Weights of a small transformer language model: 3 heads of 32 (1 for keys and values), no biases in attention or MLP.
Each number is 500 + 50 x the weight over its row's rms, rounded and kept within 0 to 999. Layers, rows and columns count from 0. Numbers have three digits each. The size before them is the row's rms in percent of the matrix's.

# layer 9 MLP down (transposed), 256x96, rms 0.073, rows 207-255, columns 0-95
106:445491441481419478506442532553451579503460481473520483509491444523559401463524526513499570535502452514485484480567457446560587393500498470518361507506520477508455509505522476486599527561488454478456499524503528472595453513478557434586579495506506520361622466499592530540535490545446613504
096:539439457590491559612606544518499578492428469527570527578485544527537417483493478496560554500491469451448456463494516453569584479492483536522587491474442512612418493569465555474451562535552473523450476496409469504515516448542447599572494545601562531521544456513476548466543492582466551507
096:505463528527409562583414491515467496503504546527491468549563513422492455537508472447514505516579458523504584436526484487473580540341502470430556557526454558430570512495487523531409445563584419515503423504468532430550499430510396499438522438574490449504422461480506506557471495494455481404
070:492487357516463568412474515455487498453520497509519428518477425394473495505516467478434462477535520542559486491404565581591520535516397516491547541534501445546537507475463458562486446493404526496500410570518516515448564545472530476453620506523524455449554543519459558612577510562520470424
116:502454491525497420488563552539442412477476439438552536437490478462528536438502406465497507506462464477492472533571504503520522400601390494426519490494595505501341513430545548480477554523575515399468400453526524517541534538510489549513471472575461510504423507483562557542510535520445595557
122:516520500529659495462546558495423415506533484522402494523479515515515516574513503488420503513480552601507446524508443463539525572524479513479376522480524511490560547449554473523431520482435500492525499451422538488409559475467419523459382493533473491586482469611416452528527584551575534489
108:462489606448431466483554501506516503483492438418513430495537491484517494452601467525452445511438439486498471567532520455524498503605449537620522440525437460528482560495516529511624496463485508436614525575452420519494563494444521530449581573458515491555483465499612508501514477513496615595
090:546472520391472501481557510557496471551527445487454477518504487468506529499404545422569603476547452480474489537570524506473523521495482479504525513570512463478558472442476455481498486489498424518459455436316484504546406397458516384549509500400539518450438455593527565568530489444576533525
105:433511574452375534495539538424397565530534601463523513524485546462517456519504432559536406536458494513525499491594547527478481490600490472485510498536545553492482464400534498503500465629389547412533552486484558482500458497540452513525440474529430469434481615544514523580527506529560528453
090:527568516549425499630443515512402455591484493583458441402459465463448591514524452534403517457439479507526539563526540539440569547491531525548482513505561516462456510474584466454549443429486490519547549561578499507509444599567498583446508586449394480477534537559456505505496463494482483515
091:557458400478488557452558509514515531457494492487527468432555595607574512450509547429583500540566480485408463472496520558461575478527456437508494498439403484481450465458473497560522591437540504513438461607409503470585445482482480417501558504535469488379517424535453535521537457511444557522
101:501515552519488493448485463448545424506501604520538488488389517398519592478509495474454532550495404442456483434475466480503527444467442459470546564480577470540443471446484510582488500559480428484467477488456578484494453516505380481523591481545536524449509604576450595463474434635541532481
096:448572549579583476482435444516482467438439488561497490453472435484485483540562491513427410479547538507490575422378465529446514446564503486464506493524579430571586477494584477490483557500484502599473500502426550576498580506447553544424512492466450540499398519456428517447465516469463387504
082:524437440404542524560547525536483594545475504517476440484509565495474531447504497496566447509589454538506465442602529527519609475464531453482537511566480519478542441545556494520526523479541467492499403486411512488487454401499437399515568375560534461435409478559439610511504525424504495544
102:523484489507442425335540526470468408561448551475520515430451516456438467504461491445523424412479571448467482528464497467505458521467405433461404438523492502568460505441435574459495459555435527513487400467482502458498493442495520497517517458519463353483421540506569535433472545527504435454
104:520505524468510581504521588470445514479487470562519491604537442516557517440518513437537426497597412590458484485528459537556452472540419468567448433473480515522439457481442440498418523537592516521551456549576524564532563443439480440492474365531523405495522537608456544497470504430474463496
094:445528560527532521408583526564589479556526464490564456401506583534512548566497470487437573463500498495461534469478430510531536535479466473389431431460485476502459528470489453430589494540528549531500468509577465559443406485480512486501476479393489528512435483574429466509420432515410559616
074:475506454475409451489592492527574411445507486512539505467403559541515384494511597475384499483555494454454566508455511423484463443484386511496467555524466538589519490535487500461521526553520432534522392514510449516546566475383543495424517475559468501494433467441503479467568599471468486451
097:510534499508522522486520475475533538486523482516536569435520405554484451523460513493599559474526525435561546558481524464463578500546469494469466583461497450448602464545566392467460486605493559489525459446550595608533466545489488573503321497529499473487464446493494484483467417559598506538
103:499519486557486533556559547620598449500486557635504522525463522524492533455578475527597509554495603463619521495523367540447425442530446516517492450472542490422399536480518513480467499520434507444556534512563503539521519478539536499477526411514485511541474499489483492479485469467439367571
101:518512457524416552448509530416426496517494517533495428580503599487481486434470382525555524428493571490397569512450460518455566439495480519442514464476518589590502515493529478475529620600527477491465432531503527497546537436454503506548551389473521509447432431522424541580448550555467527510
094:500461462407578520502476510511528629429495503510483567478565488568529594455525481515517487462562465535472530459673571485503547477469517554498535472563403535459495462472471476459461597423502545541432549559565557332507489490507465475560494489524515486509508459482466548567463455543528560485
098:375567476389532523481452552412508501517429503468529478513531479586548449428474427450469620423491499509489458599520491457483483401494485574462560494501489476596514505477422551473518526549497523463481527490548488466562519475420569510465581455437424431498435476478519593445485431444472442511
123:475564570525469417532463452487472463522526561546472568560500472491540462475421572566528475464465495502390477491367535485506471501498463528442459471437553435479553493482496497491465428484513484577527581605552420482471537581538500556408548616488483504466493517526485497518434521393539417614
105:503535549495474644391531528426458506482488470462515544518424469546505442463501523481434524594533469389532489559432398463456556408463474488457551489505485417464532458447496419449562538483365439474538430547435507553581483504498537432477477548520427514537411472507543483492529456505499482486
111:467528477471600536427606466396478507460495536480500545533487438436517428599382553514438482468591533497516532553421415458564566454474476568567450514458454497574567542483447575550559537498507438549457520500575513523426524465514511561513526554469456495471424503487503455453551492575473414504
111:476524527513544565414503522530527531501447493481491539573415467613440544404558471427539398459461493520502472475569470524470511525494440548455542561564416547411434472624544451533528519479489600481562485451315502514548441444524446521517499494524511515492536544477564490532542489527481475524
107:575488598525511513551534474499491314565607518478507529465529504473432540540427400519487543523419501551456493513559449551464503441509470528473520522495572469553493502483496523516531593498447467445509479485612377491424456512527453534512495554425464527521491612557437460516467462485547509426
117:502529477514502537559587418484509499458483516355611519433557556556502447491444521538607546470589458559522461571437439568525458496542497499494455481447495526540593449459543450487549574599532515439459464444477452519475571480608503553517485522488440435575480460509546440496470555495519427488
109:475464559429459479584572549540456499504517478388448576455486574526456488527470479513629504452462496461523521421459468560460470495542516496601537580506498378583444530593555448397511503568494568550517433518513585476493523542475572537462435436581510477564533494542532511481491443466501526469
108:513525520447545600547466587548418574456482407550489461484494480512610461514483452457619522494443513487491456531547527549515484505486564517549558534434585457512403507524563542513424449550503460412465425445409496457525523523580492603488491519560592566526545512453512542539577559468473512482
094:585485447381528571467586446485476504536445521487515523485578542572511545432452484438481622470516500426458424530625494471496627532445465420481419522487385512493429472505452526580533522503467451502499463494420477485508522468475471425540553480553536439473411518560496489514465494430507518521
085:556521423521452613436570485491463468543475513509543482459489586532428472418587477458512437435542457474414468480643536419498505505492465369445541464554493551481509536461588469549535511447513439534496492504461524465493477468443466461532552440487510474392441441587459571495506464404500511505
126:494508515473570481457511549544492565552548468475539558433495415536495464539450521484417493549491521482540467440647405460528458426502506461474594435522557485459468483457531542554588452535534553444482450485355441527562501489434509585522442490520525589581532553520473556418489514509523562433
102:498541431318490521499526545507504504544462553488516540575541526532462460462530452529493538543542398467465498518433434533451556519535432537595507513512540598571476453536523516412515528552498496366484474484515540515563527422510436511572468476594443502466461424525473518620518500506583512469
120:445407514473548439453464456546501448536505518576516532438508543487458505425495543572363369473563517515443469498493584533459497552452505495397357517480474577535510514478522437475457478537489522587557459494524513534489507578516526393423492493436451440477562500548512460504473581554490451462
103:435512432543498472549490497561528460428518426474561486495506429532556431569464522547526531439588493402495538494488544498516501516558533498492380568453375460520466444478447509472501438560541529613520472502559588424530461508516482455508481500505546458524568480363482419499457571496582430455
108:488570529520488547499492458406464438492466534439490466466515476451461459487449452525528540528376437541491513506513401546459444397532445521490572472364597502464509510385562466419567590504574523536438533442591489572492515434495494521456481549508598560538493447504555482482462503527457497539
073:516525560416535569407508480460506517486598550535449552548534453491554436535501539439455566478506531435520522539538551454495495487548481513588444534386479501513460501502493525521503467441485572496442496558536520593429529579547551468535539566422587514515421406499532446555505412577489538366
094:535567479530490517436450546450485455513487456510489534590546498479496518418490570569592423547505514519490470518493497490502625474490494562410472565547543513500569471521582506488482518539473529569558482587394480500429418420596452406476570434557491577408505460498487523475595585502535526517
109:575523484482403576498395525478412461488501477539507464493429443479552479466474552470524482507434575549452505475501507488543427435553459492476463504503497642588575488529459504509552513474483510568448549517464402392569536517447528565496545434513528614547525456493476510590442552532466577580
092:443608553471461554572561357461437492533511482419507531494489471452480522504486568499505548533495498498484478502471507430591513439506456547454525407474461446482496499516512510462482468543485502513539565497557480443489458555605554546561448442466433559536599564551558402507571495557639515566
113:529470497518545444466485557528539467403533457559482486482469450477471522504572474455472457492474482531476495447466485519400453491460546508506413544502421490423417484448517495525527451462354498569431591495460489501586526534535574464538563418606490436572568462600409511543444487542483587457
082:586459424524464476496522522477462539542478497471508510446462524563483516449464458450535500455573425511495417449512480488509608502442495396469479539530420574524504480512510507614530539509516490497497430460401496473540458322495454389538553417526506412408475478483447558578464521457483490533
078:536431562497537534495370458528485559464478534507494438431457497569644481465465524447501460551483489546561498529459442620544436361476512495420478483444484573449501482436450522453532508497511482605491535604413487510488522566432534539506469477552471469460455482553430514542572449477469484483
087:456563512592544470515517528483524492489435608559524468464584487565487443505561520564554417463490515542336506472369479505542449462446554502542468445420587466514464452493625456491523465497537518521482488587534546420476535504513541450443510523413433544429498517467512497457454449538505480540
105:562496443476574540540505520500508507492469430472528517452565537561452469499440445432512407435496468484646456520528471506474386486423469442498419470452565475429479505442426516497490428452605446442509421486534457519488606461507518532506443578531512398530490577592543506527483475551538555521
112:549483628457466531497495447481481451547466583473461522499415517455476481435477449592482473476662569571343536505511472481548464551550478494526495473474502530614523504584517513490510611577440512531565491539489531560510496434554509554486506553439464479564485454592477485538521472544522505498
097:475432519438549490481463450529482520526514612430520487536395486543438488568427487448413596511424479498535465566455485526456408501469532536517389528496509540467545518525548530507532481499506524554491476515413494575545417557451625579501502544468420444534476395495561562533515473518514603461
# layer 9 MLP gate, 256x96, rms 0.0819, rows 208-255, columns 0-95
104:488475440527491548494503608428603538466565541539517522552524599450580476418532463477524531503435571509584519464518539425546490579499486515541580490533488406436510471420463572526526491476518470580580490447553632479526488479482491544472557507419465493444483571558476417501573500500502415447
092:473477459521424504567460507496482451572469517532396482530505447450480511539483492463410496565525570518471507479525482530546577606429511448596560544474450505455591347464439490590536423467582440462535415458516519477476476428491464434429503493556518433515460398510562534567480489499495527511
065:515539472396539536454488456532410556459584545445498536479496490669639511549428540481518496516524422486524437596531498499508508444505538440596498459514461625474485561535534424544474518535433559552482457579505464494445454491520574462493530546509483526550473505477495584465501499591506513481
104:469468452446492512405588440551495539558559456455574460450492489422521501471468461448488593615503511477591420504555524515625552451528479456448449466429520481473428576505496493451579477443497471545439511539472605517596498598461562556567581476523468479485485470524523482548436513503463517528
116:479428416450420538538402473545487405501506486491441624490461454446574532458471456519517490624515601458538527567599447547470508564571451459442443480452393407535503487493512510584471483484592525534470525568489558457535523523546443484473427548494513479517481503515474435512503461469551441527
114:489513525577543556609613499531454548601465531449558498565581432438556502477467480465417436585543468495432538458593491443486531526612569504495570526539452511461488484573415479481582457456522449502518554553471475549519466564447592454543580455494528496505492436536518480554512450501516535550
082:497550500407499486534496527462534517522478510538508482510497485423464586420405506498601529432529549487490521489480553530484544520453507505490599491536522420499484464434515459383406532421576421502512517474417531454540516549486421525483495528361577555423471509540507617493539425491603456509
099:456521477451530540437491501542582444508381506508569397531507455524558421492581480479443557473549503518446547509517470528540478463462529492543538517390552472441481463539455495437459557533536466473500412551456399593628474505510583518541459586503504499509440380490506516545501586519444544550
083:524527572557547542430494589385566431608572573488522397509563569457531533392535429498525493533499419522500491489495554568518505552402448412521485501439519454466520441546602516513546554489489512543476525536528403414558505556520430504449455496487489444441486475496486465570446494510515502461
088:502513486558584461563584578466518613490506535516597556535474478533493407528498550520517528475485518498544550536530490536521508477469455537575474538491572471415512525565445476549492561423482580523503488508406530415545572499464457540583606470581504530621589486437483499531460397506526552451
114:597516479533486473544521545520594456461491561421553531456498595371429518530552525450532503510448548567590496525522484454527550581520502487494363513532444484508514545461477540418577483456510445492523430521549531522523522501446480496406419567522493429498436442501525397570460559428527534544
089:525467592553593450514507540529542587432437448519513565563481475440498502548498501413436482479509505572502509515438551502451554447539561501511502483591582450486611509458503416423537619431521469504503562568548470500455517436483517446507455579466525511513410492531378521477474482486429428561
097:596499448500524398504487466537491443495546530525451483464485565648568502540547515374513564495509491520492559480463485561495558616579537478473415500603496463519502524439549448516502592524555498542498441431477446478492493507610448479472539497464583477509538490424531533627461516531512451486
092:417459461531409550428522514495554545447498521574506484540456490559370488429464491446486408485455469499570506534451532486537427566554557479500516464551630576434553460440460496491585496540457471533575511533475529450447514500549384449450469451475555546392534488494497475545526532576523475562
090:506524495420496479509513456563444467437457552552546451568473554495585409481524518535531488513464566537431557433530509467585459413470473488459527488480481578582535506579463449560498563525502553541609475530515563625487546515499509412534584506465471468609520500461487512642503463516500497411
103:549516548569509471632465521478506485458611463520529572448487530428543491462505509562433516469488557487539542510544648460391499521474480578520459484539434490572577493521531430512497559520445490460540428574561521484502562521471636451473583514575451514449544491477461466444520454471562456491
078:503478579446528533484442507511531507524517584410470479486520487539536562567464510560433504524529414536470480518455508469477554605478526470469461477540426484562539490472559439591558447550542473427585458485485583518456531572500399451554481507443432399537506560564557433451470486492419406400
103:493476531527512483531512449552423515394442482508467449470458516525374499443452356545534516522494521452488487563607442404483496503356451454511540449556513494509499507529530451508527487427450458499490487483526532572522529421465521503459550530507509526640613435470505554495514466474417536564
099:466482458425502497436519459567463503459456448548576482567483418518586410500549538541429480432484461540466479485533428434485529512528390559464422452576471574540500531533443465550536471529461582505418604529525500444471518498451544538552502564499528540494546555585526514411539459530532499641
106:462417478524462537513433465536432448485420488417500522491492462397450536430524507474494462511507445482488571488518514621529508545466521529533428459437549457511507535515461532485627509469566511371423562409541588503533498515484526460469507581528565507483609581509550422463420496570469541534
093:421532456479510414486533477534452523383534492487620530462544511522531433469492612544548545576501469514426488514460512580520408506516463452504489446506502553466560600552449473488527566441528607538440495550552507521469454512429462598510500537373471509454476402486443539462451473470516486439
099:454488511489532513463505449519558481474465510512517509624439487482541471485407416560501515457496557554521540568523630504497552387454480569524565573554478490421469496553405475511446563594455367463486528477483501468500582555439522493514591545499474414426519581493495441488473481515517428522
121:605460432399441560513473499461535449610536559463550527459567489509462515448482449553485605548475540515450421573520579456457526474450467427479449542440454471504496478467482537591465520490482476460483472493455442488576507584478552533502617593530492450547471507533557510568461465448537623500
102:557488545472533521442411542446519497522490480500454518544493563441417514488581485537502522500475456433461429513418557532568584475446483436445561528524486420507556469537542495529505430478505472546509440636482521527457578567454510490397536509529518471602478418421486497576450486381585546445
112:548463581436583467641528423538511537516498564545548481577468490570450498532498531552535485509404502550445492546606503533460467506496613506502464554564494536419453594433500518449553505443518496494539590503525511538499485570510569531524556598464506399591468485548484573519478506553446511530
118:507519480428452532606512475504443571557428455402533501579518463417541553484453525533416535531598568488534576481578536522527535575570458489454465539490485413458527571485436554551522501442559567499499480447418578511543471562471587490491562572511561468570552420525577484470489502532467470522
097:428461490420535541596568499454466473539465533388449481540549435520466441503525564590479503523369484410500514465517469479496456501514447557477554465523453418461514567458504569438544543520539542563509469484492421543500454550579573496472503599558472529540628532580567544535474467516559484503
124:507489505513426472564588467497449420458449447447462488558522514457423560398553457522493481531441486497490560396524432497501506421475476500463579559581437456606518473495486448492526529534446570532516530564462475561552542588484524615462501486485370505545570590480491528494549461439571519472
104:471465520536497507491517501532491544530578482506523587519461495515442492443476520535388499480463495541544515466545559460559520460484462565457540455641466584434557510455430522612525504511466368450506506436359470517552473423503486471499543525524543536529542487567591499517586558558443490603
103:517507501430551514532505544483460409551494547489476577578554562569546435428435572524540533430529527446507443491448558590576565463517466493446424454565425528474528552531520569511583524574546468496554522547481477494620487539440506431489451531560415520525463503401501445563544531555486518416
089:415573468494462470517443569548487452454478509438515483463528442507529486564508646562412346530484510566506545414384471547515436524445559513560481542487508552454489444495513452382514509499481450435440469533518573508471520450572411495502520494453494517470495564525517526525543443556428537551
102:492497443437518566417479432423561494522419455554502544469475516476524618426480423458622561439578468456435470505555485492550491465516426385496503464460556517461482493521567488605404527427492494549460484480517489495451467416495472439577479496582478467482497473499471507457436575469508593460
125:494417554481396507464436506511429558501465550522469465469559472529543540466456459449530511478427452463393408522500515593392466555487477511523504523482401500566499542631564530575409395540553538461459490562539429499492510570512516520521519494408440488503572576493529488488492514429449539521
106:419579618458477474481424513533509521380415468436561461511487543471481536606496584583477540563439452400483534508572453468483449511408434524418494503528522528585434472520512449471466495535543559450483560559580527503444533505534621488499468491531516486605523494457477481506450491511456525498
115:505420543424545443431542487509469475537575421534528447494561518433537512487544499515459492509422557561460474433509485537467447485570456452530488460444530505536531562463503440564600516551550441602462457587569472577483526570436539447548463564482499376348487462563531461529496502530487519516
104:529451548514509482479521497606539447472493504420410543457464528485557533494498497428496540484480591540422427553541399463569496436488530525501471518435486547489448417665563442547454501406509562481515468531407511530469563455492523569496529548545477488584634481540514438552480523541519480504
117:542424430486540569501475536546476472532462437490506519516451555584503579574504540554464480465628566475520432509535611541509515549494587474477402527574484494585590518573388513510486464524481473491534443514523527399470532558488547500508551414475466427495510520545515435569499488428534399536
077:520487504460447510393581478496579554537436386473515485492476492553542513496513529435403518444459475487592549456529542563555512464452434408548433514406491488580552543630580500489487527423467480528484562458523477476466429505500528509489528516498498656535516535476497493491477413587447467511
089:465473510458520518436465484507475497437439376546460543506445455452379573537436433577542511523573533483434535538473545439525533450427540486449499528504528433486579547564563516516431578489397529495533412472577521511522440568576481424484491476508440530482487463467520530465611466485531531606
100:594567527508451455551448613476573465480543474473537534403435512496398484484422450481521537519550516516528503501600492465555459470524487443496542514467561519533466530558462486482525498513499479506464375558592504444539501550402525543450418370474442582409460529556552455510479420499503541479
092:504575459475578583480510499555510580423525487588470456491445586524462466558451544567522462489489583463614435459451604485523540527495498436437482512543520520555486482538529494525570526430477484505504465414495459424544480501522591351499519567520520494546592499466523597507460471430469480577
112:508552485466592494434539493490463572375510482473407438559476563505533509573443486510533463546383468461523481458450536506534502452556535473476533575523501544473480555464461526534442470434459566443552511586377493549420434433504441549504453556484468507486500435462476411496485611401548479516
099:433485479469474491474538508525566488457465479527499520569471491467470506406445490395548496481437485459472586550535519636438500543430570458536513552484521540513639474435471426410452509502474432482549557481400508508482516429453437583471450549475549506466523470442529549478421404587483456546
072:409586409580495553489410465495540531490431522466466478491551463484421465508523532539512499513538505472467534487452461483594584564494444544513418499617455429438477582501586447597491518530522504433529525454471507446528508570520527415380465546504574483478461509506498526455476497406590553552
080:503564430565515500467491469427591396492567475507477491422475548516511515489535585501583502480588467480493495547534519585492456576538454486511496541462493482554588615489608499539528541459558534456410432452482486447466512492463515517406389512480501433428424456443462540452426488567457508437
107:564486520554520497556588499512496525501541398492508460488570560571375497542516455511439506543535485514545499557462546528470574521474552492523496450470559502425518346463431464446500445478506431453446463490559483569529478513598588464520554563587527475562426532578504500507491503565628464519
103:524518513441504516541350487503512462529497467444465406521552482552517469500458499484497554471518488593370468419578531495459463542449494459466464459509434523517568491531472484505443484556551507554434534430636409478578491594427514514446590559486482550510498472461486553556547493493510597580
090:546503478524376408508518517470378529564491564527499571502511492533533449504316519549536553473508481553530538458539484446535469516538567478387487556490495511499492481524435397489471552382492421568524480488524492547518581478469510437544540433492483497452531483421488514538523466510613553500
# layer 9 MLP up, 256x96, rms 0.0838, rows 208-255, columns 0-95
104:487588593561520518414395526431541468389478511479458426508543496543523535554476567451477450534472492530489479608519508473405423525473415536432423523535517506567519471498554447551464538471529412508470444552568501465548503480484476438437496607447525526501554530544487444553457462514462622537
104:526530483542589436511489549512502582515492423594577513475440556599557551429529564531427530517419396538481478513461605446425495488549448502552452442481461470538540498463504399527524523432399487503440490424543493529502405507494468486463528561442453569537531512561486525419422479458532494552
071:477495454463532488455465466423397468473591475439539402511456528599575514488472529526521446542545430497465469592485457567476493406444489455542629473491463600494554578466456373529444508501434483504523475605493480454528435480603532515472503551456532457520482498523551517485470524518492585451
111:584549536509514405580486572521597455602524530506443534515455447539463498492507557533538421558497537518436539584461549526415536537469428590529501506514493475456443376513435542513577450461530556456499496543521457389420436432431485496498590564459501541477540475487498540513414447488488520473
114:501610629490472496475500616469513483498529529483487495499478525476465501484466607522424541490557466556507574471452523412525542479571461502490492598522443575546615428492502429559531551474409448552576480452487475500509525537470472480453602450436401525478532518422539500443425507476438451474
117:471464479495498479429434615565640576543436509510511448522591419542432483514523412461423538526490464461516417518543497455479552503533458437464495476466512512409557529511488468542463380461548567500507395496566583538476471450512485451521581578466469510447496460509475487515394530451471472536
100:486477508561508497557530533393540544488555566497579517448440522505539519529583546499426442450452502517513509507450457459518473413448510596446518475442493598563470546513551522552480525512587547519606495574639512524516592505553438577428478500528465541511547519424455391461535496572450518518
083:403454460497487474487576455471615430517525534571537456550373454484471477480561452511487461440468456558392457430546507520447441527476553519538494553494468596491490439484546450525538521515509390488419548493529500552526573511485544463394633537458540543510469498521500560475439454575515446502
089:586489511472471499603633451492600478462475488402494439497573617542512516465504470517545553539442560513522508426523559541508455500470506532497442436440526449606493467408545595533558491464513519562493453465530401448539460495420472545521462533552502462521530504485461568509381508484558545530
106:579456473489510461434486577454426444586518559448484530489466406420462552529493529548522490526512564511580617505480408488559467542521511571471461496516499488404470461504496557500465453537489477433442507356420475461597471449505528540557430432580478488553455548524497502440542579462441546517
095:439454499443582518476513545530474507448574314447458525402506512573480553467488503540460527442489520531444519473542502530572484475518464519512419404517507368459537469427425508475547434469522459524534556540492510534531461525437472527510498468478557470518519461487523503466457587482452645599
095:548468483493390483480567476548476627557563496543512558474537520568538552515463444478527517542457536494519498560551527445528459522498475544478506505493425506492438530525517478498544452543487540377583492432440561352631463448529502481503401520520521482543491576573560500523576432487513604494
105:438521548498571515548440470490501489527525433575417539480557479400490516453540430605530470554474544535454520512481500540511539497569428478462489402417448626512484489545472426498497495445500509485454500560494568506393486575512525496536607559467490489534502538590468431351458500502435466471
093:433543446525526531514488494466462528463493486513483488528459407557458531516450515465528504526567348518528603461510435540505579515487569500536565400531499534356476557488523508565506516467510552433497533462547481576549493467443435536459481522417537581522457517458542463567533572536427434626
097:456499493391527471632523426576479526474502425503535427480544505496396508422476504508515510465523429577503600524455492571486331517573543465434517438446478481511486474513544499486485495523582518490503505545571453545507515522475528554459443573438543481511539437480453607463524489419451557556
088:534465530429446470573547524427476477568405511498591550443447488418419481508545559600487523480561482481506497524515518507509546453505499485634622481604446484469515599501458572492417456509461588488504542450446550467476491439469493485433550499465600481537517476596534531534441537550509505537
069:477541542433602459475506467538469514464455390423480428485432486544445513465499525527415458519496411550447469518509525531422567503530517434562507483483442557620471469541514435559563516511443427475466496488499599553408519534489480471549544513478456495541546563631467522425553440541399518491
101:422457521505529448471466626468479470499494521435521531611500583444563517385484567475570496546520408437451457477514453553505491533468543585507549470532515528539467503517456567582516393479520508450388562494475545482474566478552420488451509467498515528639562496535540460454520478553437550517
100:460483527644624442486543481612567539443548440519523521516493464573455461494432531507535383525431505545498408629511577516510551550495542528503480469510460506509578455575477440532547482593532474531509483558529456522498481560542491469463556514478594505482500453560501516510430460496477419571
104:433540478499564425523399453518518487434550432582559478458524569450565480524505582609422501485408467522544496427476433441536473507561464398510345611478586435503480546426511451510508506481479487540499452474480525483534550499466470471472428501484488532541396520504512521467466471461541480435
096:458500519386512517508460490429591518415495560524488502512462410522600465530518541532548556522524562469351532455494538568584380471442534513509550445505451484520573487448560548451552581483512513476456491478551541487502418542522494517459567591501496598484484481487478527578423512464405531520
086:573464448474475499471446514529531480528516636606442484489433503445523475537498576535574481474518560491409544429486605495456453430460499391532419538496434603463491506544570538575480498536485467531504621484475433532488427488558494529470504563446518472505579491484397489516485533590490490460
122:427586539457549504507455441572517495472472508490489398478468515521424499464579442504513424443456447524534558546538471531533449516514540542544517518479512555564628441472530486541464498463567484645532519476535477549590456553489544522479511498425455493509554447420502463472630627510446487429
098:507435499526487443554501460607569547516577437511436487466577482462554547514483546533523504452536549677501557541523519520512474535589585469510473536513483535476463528460447572426489477481542605575498583535573520475417470447471518558568549473449543470480616521515501398508440519487530507503
104:502523456517466496418389518465480554516484389432521596501540551431518495470524506491516528495610476433576499485509574436643504460457461529476535489511465494535500450507516504473465545559549521502538379550482625524497558508495468530416519513564548523579503456401486480581530459453574446447
124:524510495448527500436507497507561496501437579517475418456516493483502477460531573424465478547475440559590478422480570604502536487513517444482480440573460491474403448400417564595498402467493401420495563564578469477442465526535523514546574573531536475467514557550496484581468576492557525540
097:573564612509517484452433515498474489457498535509534551440466531401583595521390472450493579549502479599549543525474540507552507493467511473487483573425497523507471489535480474526557495493445406409435488536636469520474515525427477511506551427469468512563412597471448555524532581447554513485
121:486539573460450494513500463475487650447508422515429526455477487419491498523477529554499416569473550421451490388509525497435449538438488559548555507490557411481516480460515517542564354536483533496513532474462454520495504485420455464536532451521483602545569582544550497423440525432518586486
107:574495473434439502452372441481493464485458513494540485570479438584568487492514484474471387553516493515532410543470499549514496616449522509496542450550368583438486533478527539549499511420510555467461518512501473445509453529484435405434481465518479510479467570506485454447480604544556494636
104:490481492581414502492456424466544469510444486402544480490437478470417517588426471482507431519525568464518486445441543534486508444435414544458467500503471530494431590462399516536472481403519518556491529543511519564517512458463536345550538429538431550440502538574529535458475405573526443505
096:462523509556471478537498501488554562568596387451510524511448565470523442473577487571526462498472432572564502558380589555501473432548434507525490552526537494505599518532497487497461484401451514518472522469501463435566557475408573508500441519511554455472599520476424473463478431527582423421
105:545457419460509507374496513556407510460532474552502556495468467496562512581454492447475544544468497476504509515555410562502501543386549514568470395520570488483465447465428495551469512557522557441450522503507600473491520581635499539489480539525453503531541366486447399521540497429473517489
119:435507413502481470494511542494489385482536501522532471478495525493506484486457566544518454559517650561550540462507499489594433465483552570483557408532614442534514576446587484458567582542477500486484533440498538380540448551446491527488508417469595568579504508473441480464462514575457511496
095:425468547437598455452447527530553550467428417463588464491465612512472553462476556552460552552459471456495532492575534493488494532529436442465455447552534395600512394515508435493437533523559543444465529497547529447581573604428567476452446513454491470558553525495467549497439520506518475521
118:466553546519518395549478519562480416514576517433469538515572462392539452434504537559468506534470484474498545494599564427542471482613434555396391505550517559510580543580496480526523428612508515500419506454493514496473555507483566482526501485560480466468508447481516541470466586533527577439
097:509537521499491424451534446463487544489495532504481549442542622596472565438486461402544501468482413492487455506560499518503533533564482579514606484464581504488434519420548451380483537467435578458470458409459402526452451477478540515619418516470470468483480431529449543511509502488463546426
095:580438527436430528511387445455495543503553489506546415507434557538457482532571490531502487564449488446450403474426560455507670466447388511536546522567495549430509562491535511592470519513499494472497460502460475485589585514533476511426482558553485551545494472481547427580535488514551487526
076:473507496411508578472543455532562507476502450540430456432538458527523446486512392431482553443467446457494567473479466491453470439570516453536439556407523450552543517498553532482518611513449535588561562490473522444498436474512390570548423567439433584527543470480517509491423477579545529418
086:484504455580474481543588516469500500508543548424504475434565515579605465534530490436475498528494492540579485483507430545465529617518531441507504495497530478449450417498461508579505470523622524574426646472542486546525466480482545565493470437555565536450512442514454534500368394540526512488
105:440432532500535554468584460567478498438556447540460482522539443464494554417481516450448548376499499500590502525509443502388445552507511511492570421490460463438489475483565534582471551525486547533419506484546453419453469562564471404483530496547519448521484386471463493424501399548568448552
089:550472454495505439515459488440492545585483562540491560462459507505454527443527483501634506617558610446551494458442591531559437448578564447563469532517564512438497438526508476417526516435526487498509454491480503413406469507591433449486453403502516438522403532512443431472515505503524464480
103:466508516489518527546493448485502528512447547512551537546535397471458384517468539525496586407610530491531595503549501539562484472505419506526566535535536515539579487541441511492506517517637536472508444453502489507472564487447508547492482539440587571438363563521558443469610472576536463527
115:538484466548508505541435479501441544471507553535473486502458516493519520433529561513480524464519431488484409451455429441521405428522463543491556559493545545478440451603445584600554456527482549594510416492530469560507494507592552427494482454488516478516447574454463474541598633480444473618
074:503533442551480375552570555503502512488505548429477493616466483462421518520497483493506489476527442530452506483501505420574554540511448627517464479493497361488494530473491525610416521533454519418516580387512541499505445490602493491430424535558582438490487522474495541514418501511488523572
083:515426574484467514489521490484487554550530470452446495540520426521487480505524399467445566636456453453580535485456531472519521429572442444389557548617459427397440429481474557519469489549482441500442525469512427547472529508457473506557531513564585498536620552486467497496454562489557484485
092:426512602574461432466445446419479541460467500541547567449500480547604541493582536468491555432490476537415512565494488512387523462592538414556541511457498551488523458492530498500508520452416405494520563551577522439518419571460534490523484473378460464552517454428531489459485470456437492454
103:470473476595563504537526482481528546536538612570518456495559562494466443458512538502440437525456466460582407501421529656559482482516509506462480447514475459478435536433455514459541499527400448444467525513363497439538527601400573528516497539493557491520505464551486506476414538569489501520
088:560588511452441456451490470540483476515524508557558498474578586511573424536492556498495498517407554551575461525502550438565582480497535518494435471480518507431466477534466532490523520510662539652452507477479451553452386530536498528513461585451562512429526534430547598504499481502538513533